Each number is 200 + 20 x the weight over its row's rms, rounded and kept within 0 to 999. Layers, rows and columns count from 0. The size before them is the row's rms in percent of the matrix's.

# layer 3 MLP up, 256x64, rms 0.0957, rows 0-50, columns 0-63
120,213,209,176,190,214,166,199,180,182,203,204,209,170,223,232,209,208,186,198,222,171,204,203,200,227,205,158,218,201,192,214,252,174,223,200,224,188,227,214,222,178,202,175,223,185,209,214,195,193,189,216,162,168,203,212,238,209,203,183,212,224,232,216,216
073,161,184,193,204,223,184,204,169,217,219,240,198,216,179,181,208,181,195,168,215,227,181,215,203,194,201,201,219,191,176,207,205,227,205,179,234,177,166,235,217,185,217,175,175,173,218,188,234,210,220,189,184,220,207,224,169,202,222,177,197,204,196,226,183
110,211,218,225,193,202,193,197,188,174,192,173,178,198,177,220,192,234,203,190,253,197,222,182,229,204,193,199,226,177,173,216,198,227,184,209,202,225,206,225,207,203,190,218,182,214,198,240,258,197,198,180,178,188,173,219,182,205,229,205,225,199,173,183,200
110,196,207,178,184,228,183,207,212,158,190,183,221,191,219,181,204,166,210,222,225,225,193,207,188,217,202,172,260,202,202,202,177,187,170,233,195,183,163,189,212,196,231,192,171,206,209,170,202,228,226,196,237,187,207,210,194,217,199,208,199,180,181,203,181
103,132,185,190,187,184,184,201,211,212,196,220,202,246,224,186,194,208,166,202,195,197,180,187,179,218,219,209,209,165,194,206,209,224,219,219,219,217,198,184,219,202,214,215,189,183,219,197,211,237,182,205,205,222,228,201,207,194,201,236,190,142,202,194,209
098,183,190,187,205,182,193,181,207,190,225,175,231,206,178,185,226,160,191,211,227,194,182,221,219,212,226,192,209,221,203,237,205,232,186,159,205,223,188,194,214,206,205,191,223,158,174,186,193,162,220,211,227,190,195,255,210,224,203,195,205,212,203,203,198
097,203,196,209,186,213,175,221,237,206,205,184,198,218,217,215,209,230,220,215,189,197,215,211,260,177,189,199,227,198,199,241,224,186,192,202,176,245,204,169,193,202,189,210,224,192,197,208,175,189,188,213,177,200,226,214,202,203,207,214,195,225,262,209,204
108,177,207,148,214,229,216,183,200,205,170,215,184,223,180,225,187,211,176,198,225,225,204,181,205,185,187,184,206,209,217,188,204,211,205,186,235,204,198,174,186,161,189,184,206,231,197,228,208,210,211,173,142,200,198,211,226,240,214,216,210,210,220,201,208
114,200,210,218,216,209,218,130,195,203,211,209,186,229,193,226,198,207,195,175,199,202,185,199,215,185,223,199,220,217,180,206,176,215,230,168,231,197,187,199,179,202,201,229,180,208,228,216,210,225,228,202,198,202,194,219,210,206,177,170,238,211,223,246,186
100,222,212,217,186,196,172,197,224,177,215,177,146,202,227,240,200,188,207,216,172,197,219,186,183,205,202,198,243,194,200,208,204,194,216,215,194,237,173,191,194,220,208,185,204,179,209,260,197,204,193,189,222,179,206,235,207,189,206,168,182,188,227,193,190
103,184,163,194,221,192,236,206,168,226,206,227,228,244,207,221,193,202,181,189,189,213,213,232,183,216,205,255,188,233,196,224,216,236,204,228,221,179,216,202,236,225,216,221,201,183,205,191,209,214,214,200,216,200,194,197,209,197,168,219,200,205,197,208,200
097,196,155,210,218,216,188,206,198,176,228,210,176,212,178,223,200,184,213,209,195,218,216,163,232,167,184,224,231,169,198,210,198,191,200,211,199,237,226,226,192,198,208,236,181,226,202,198,204,193,190,200,161,210,223,223,211,214,200,201,236,175,163,183,207
092,227,177,229,181,191,218,244,192,160,195,194,219,218,166,183,185,228,174,216,258,192,201,201,207,207,206,197,172,201,174,172,203,204,181,216,187,183,215,219,202,206,199,201,205,178,223,200,222,192,209,197,196,203,190,195,199,177,169,242,203,170,214,165,203
088,232,217,197,216,198,191,172,211,196,226,201,222,217,201,231,203,210,194,207,209,228,201,230,192,170,203,183,223,207,201,201,218,178,215,187,201,239,172,233,182,195,175,211,223,213,240,164,195,220,221,254,211,219,190,181,182,201,218,231,213,182,219,187,214
094,194,204,251,232,191,206,169,215,174,209,197,214,205,206,190,206,247,188,211,195,218,212,192,194,170,166,230,179,190,181,217,187,232,208,210,210,218,181,185,216,213,202,233,204,198,203,193,225,214,238,195,195,214,187,170,234,193,194,230,184,168,173,175,201
093,167,217,190,199,205,177,207,190,200,221,143,169,199,198,216,197,155,220,163,161,210,199,208,196,226,200,248,210,194,191,206,206,195,226,214,199,229,203,198,202,211,191,193,222,189,223,203,203,198,196,187,181,189,174,238,167,225,187,226,191,205,211,222,221
090,191,179,191,201,206,193,198,195,194,203,183,201,202,188,194,187,230,182,237,221,192,255,196,221,184,213,176,198,212,198,179,231,234,205,170,191,216,182,216,214,204,198,250,184,218,217,174,218,185,239,187,234,173,213,178,218,208,179,235,185,200,229,199,199
097,247,213,208,229,215,198,195,207,210,181,197,212,230,201,206,168,191,225,249,228,233,203,207,204,203,226,177,203,162,225,228,228,208,167,205,217,203,193,221,185,181,187,244,180,221,209,185,207,188,188,190,209,207,221,209,178,211,188,229,174,199,195,183,193
097,212,181,180,185,211,200,223,170,218,177,212,184,158,197,196,174,208,200,192,178,162,199,188,205,184,184,199,151,180,214,207,187,195,182,191,165,181,232,173,173,236,197,187,187,187,196,187,186,183,173,179,185,218,190,208,179,217,163,192,185,176,228,186,175
106,214,191,173,216,194,207,191,202,228,183,214,193,213,211,181,216,199,223,182,163,200,168,190,205,211,209,209,206,235,214,245,178,176,209,205,224,208,228,221,174,228,210,175,227,213,201,181,220,217,211,210,210,224,142,226,192,220,233,223,181,193,215,197,194
087,193,199,203,235,161,194,201,213,158,203,188,209,221,218,195,197,219,196,195,171,183,206,206,197,211,195,209,221,185,201,179,159,221,160,187,165,226,210,180,180,228,231,208,187,175,203,184,195,159,183,204,199,223,220,208,190,218,192,213,217,196,155,220,168
103,179,209,216,206,198,220,244,224,206,175,200,232,204,221,212,166,202,225,215,197,188,209,197,204,204,170,242,194,202,203,179,207,215,211,208,198,213,195,204,173,185,206,183,196,203,223,151,198,199,189,162,234,222,187,197,202,220,185,226,170,178,198,146,184
090,203,214,176,226,199,199,210,180,185,174,169,186,211,166,201,192,210,184,196,192,178,186,202,187,221,215,244,192,223,213,226,207,193,203,197,213,210,195,202,203,251,176,191,184,159,186,192,200,184,192,176,221,185,177,230,229,185,174,202,188,222,221,232,152
097,191,192,208,189,175,220,184,185,197,181,225,216,205,217,220,180,244,182,213,195,200,172,221,180,188,191,223,193,188,228,233,231,227,176,200,193,235,186,201,188,169,198,168,221,233,235,181,187,192,189,202,200,170,213,223,210,222,182,222,227,180,210,179,180
097,194,197,209,148,189,218,180,222,178,233,226,226,216,209,150,197,213,196,215,195,217,218,210,180,181,197,201,209,180,179,212,208,226,189,200,218,203,199,219,220,215,213,222,180,184,194,199,192,223,205,205,204,240,215,222,232,234,200,238,188,230,163,205,209
093,247,208,216,221,207,154,188,201,165,188,170,210,196,225,193,193,202,187,238,221,212,180,219,224,211,230,209,201,188,175,189,225,190,213,210,169,227,203,221,198,215,202,191,196,223,221,244,208,212,219,200,197,206,200,203,200,202,180,193,190,190,172,234,155
061,214,223,152,177,219,222,183,239,195,189,181,174,219,185,206,187,184,165,196,173,229,173,207,194,193,195,190,172,200,206,188,184,223,206,248,221,220,184,195,205,181,165,225,207,197,206,204,195,232,183,171,227,218,182,209,187,208,189,202,205,189,177,167,198
105,181,202,218,199,190,226,226,218,203,236,213,192,203,199,202,195,212,169,179,201,193,219,193,216,197,180,172,184,173,220,217,195,264,190,216,197,195,203,212,213,183,226,265,206,213,199,192,175,211,242,204,221,181,224,198,216,200,214,223,229,193,207,190,206
107,218,184,183,205,194,172,181,203,220,180,194,195,235,208,210,195,202,205,181,200,207,202,172,242,210,186,181,217,201,183,210,211,184,224,171,231,209,214,175,203,228,186,185,188,192,200,211,240,188,205,156,200,172,160,177,218,159,216,183,194,158,180,191,182
113,241,206,177,192,191,187,185,154,214,209,202,215,211,214,206,180,193,206,222,207,235,158,190,199,213,198,206,208,211,202,203,198,190,212,180,184,220,199,232,185,208,187,177,163,246,212,215,200,152,188,193,229,221,214,233,196,179,249,195,201,184,199,194,188
140,181,226,193,196,205,196,181,220,184,196,201,174,186,179,199,191,190,236,219,186,181,178,219,243,175,188,181,193,225,231,225,163,197,178,244,211,199,182,221,211,195,193,174,199,171,222,210,242,190,212,158,218,203,179,197,207,216,188,203,183,216,211,193,167
094,200,216,166,173,195,211,226,226,208,209,231,194,219,221,217,226,212,220,216,172,181,183,182,213,200,163,175,171,186,229,217,212,179,186,215,203,219,202,220,204,230,216,202,221,170,213,196,171,205,221,205,226,194,171,196,203,222,247,215,222,165,190,197,200
132,213,235,196,208,163,167,193,210,209,205,219,212,232,235,185,222,193,196,176,181,200,181,208,191,191,178,171,213,190,210,216,207,174,217,246,197,218,216,208,180,179,184,178,209,196,194,164,232,204,201,195,211,180,206,223,198,215,204,214,178,159,252,213,209
088,193,196,240,225,219,205,188,171,229,212,218,204,196,194,193,184,216,218,221,211,230,208,241,195,221,174,222,215,201,190,201,191,200,198,220,207,188,171,196,220,222,221,185,180,207,193,229,217,190,210,216,217,199,215,212,179,191,158,163,185,236,178,234,159
105,238,192,198,217,175,190,204,217,185,195,206,198,209,223,217,205,195,193,221,206,206,216,214,222,194,240,209,187,220,225,219,239,225,170,225,178,213,220,213,218,223,184,224,213,236,219,212,199,158,190,239,247,174,204,198,216,202,223,198,185,208,198,174,211
096,202,208,201,236,203,174,232,251,205,205,176,206,212,241,195,228,201,184,181,189,168,170,169,198,209,217,204,184,187,199,219,157,221,194,198,169,248,188,199,193,181,195,235,215,179,191,211,199,196,224,216,197,206,200,220,207,222,201,224,212,197,198,231,193
090,214,149,216,183,219,177,214,235,222,220,168,194,179,208,208,206,218,200,197,198,188,162,208,199,214,238,160,193,207,239,175,211,204,231,211,212,191,196,163,198,186,189,200,214,182,228,183,212,179,200,186,220,156,194,187,197,221,228,204,210,196,215,186,210
123,163,206,219,189,186,195,225,219,180,208,176,176,217,197,182,183,190,228,217,199,179,190,198,227,209,211,149,213,210,221,221,210,193,173,204,219,213,161,223,195,191,187,222,197,175,215,182,244,208,221,193,179,168,185,217,240,220,207,194,228,205,201,178,181
092,205,197,194,187,220,207,218,224,229,205,219,231,207,226,189,233,204,218,215,218,220,178,190,200,234,230,206,194,194,200,199,190,225,201,193,198,217,204,254,216,187,216,206,213,191,185,206,193,200,198,224,197,187,230,227,193,275,211,191,196,150,198,196,197
110,198,190,203,161,183,190,214,209,193,247,230,181,214,222,208,202,172,207,166,175,188,198,182,214,199,190,157,216,207,187,222,226,153,200,174,205,205,193,197,222,227,197,207,222,186,241,180,194,220,205,175,205,208,215,207,210,219,221,218,217,200,228,210,236
079,214,206,201,213,185,209,195,213,198,242,156,173,229,194,216,198,202,201,213,201,217,188,203,204,209,193,226,220,175,176,175,202,204,191,227,200,198,190,204,199,227,206,214,225,161,248,224,168,220,200,215,201,188,227,225,191,231,205,165,156,214,178,202,225
094,201,185,202,164,186,220,220,216,176,197,159,181,226,174,213,223,203,202,184,159,200,195,196,174,213,241,187,198,183,163,204,189,228,225,238,185,200,202,230,213,219,205,183,218,217,187,234,216,200,198,207,210,180,185,182,222,225,228,174,203,198,195,227,188
101,238,217,224,199,160,202,216,238,192,203,209,196,245,209,179,202,203,190,218,184,246,185,219,207,211,189,222,224,193,209,207,193,199,203,209,184,206,211,206,232,199,227,198,213,215,211,214,170,201,219,207,250,193,224,202,190,248,212,206,165,214,211,210,224
113,180,195,194,193,259,188,212,226,167,165,195,204,221,188,195,228,210,212,209,207,201,184,226,214,220,177,198,223,163,179,184,177,187,189,251,212,169,170,216,210,192,222,166,194,186,222,184,202,203,208,189,211,195,209,211,222,226,188,203,199,167,192,219,195
096,183,212,216,221,218,195,206,184,176,212,223,184,212,180,187,176,189,178,198,196,209,207,168,188,214,156,199,170,173,202,205,182,255,210,184,188,204,216,208,179,224,204,215,216,171,190,204,199,214,222,193,176,204,199,221,209,198,194,251,219,156,166,176,196
090,203,216,187,212,175,193,212,188,195,189,204,236,201,235,185,155,206,198,211,189,208,198,177,183,191,172,197,187,202,189,207,193,179,228,217,197,200,171,208,191,254,211,234,215,182,216,216,187,231,237,191,168,218,180,217,183,241,227,199,215,218,195,175,180
095,178,230,193,200,213,224,170,226,192,204,190,229,203,200,188,198,191,197,184,185,210,174,220,196,193,181,171,173,245,175,168,154,222,198,174,194,207,162,197,226,210,184,217,195,189,227,211,193,225,205,156,197,192,197,219,203,178,178,229,187,190,224,209,212
098,204,226,169,220,167,202,195,178,217,214,182,204,214,201,238,215,193,167,198,191,167,204,190,213,139,188,208,210,221,228,191,207,200,189,179,194,223,235,198,220,197,195,162,170,168,221,211,221,203,188,219,227,184,201,207,213,184,197,183,182,219,207,230,184
114,179,164,147,210,183,186,216,229,197,175,199,190,207,217,188,202,200,242,218,218,202,165,224,202,187,197,185,174,199,211,228,211,202,209,216,199,217,211,210,185,178,207,177,166,235,208,169,195,177,221,201,213,167,186,192,220,192,202,197,232,237,229,210,205
109,209,234,164,184,191,193,175,196,169,216,204,199,201,232,189,215,193,202,189,220,196,207,213,225,209,218,192,220,201,191,198,233,194,184,201,207,201,203,244,235,211,213,216,201,211,237,176,185,220,226,195,218,179,248,202,223,243,214,221,189,188,170,201,237
082,211,183,188,212,221,203,186,209,172,174,215,198,176,206,184,210,214,178,168,209,205,175,209,180,196,199,172,200,183,185,224,179,207,193,161,214,222,186,218,187,211,220,173,224,150,189,182,165,208,167,198,186,217,170,201,209,211,200,262,178,194,189,197,198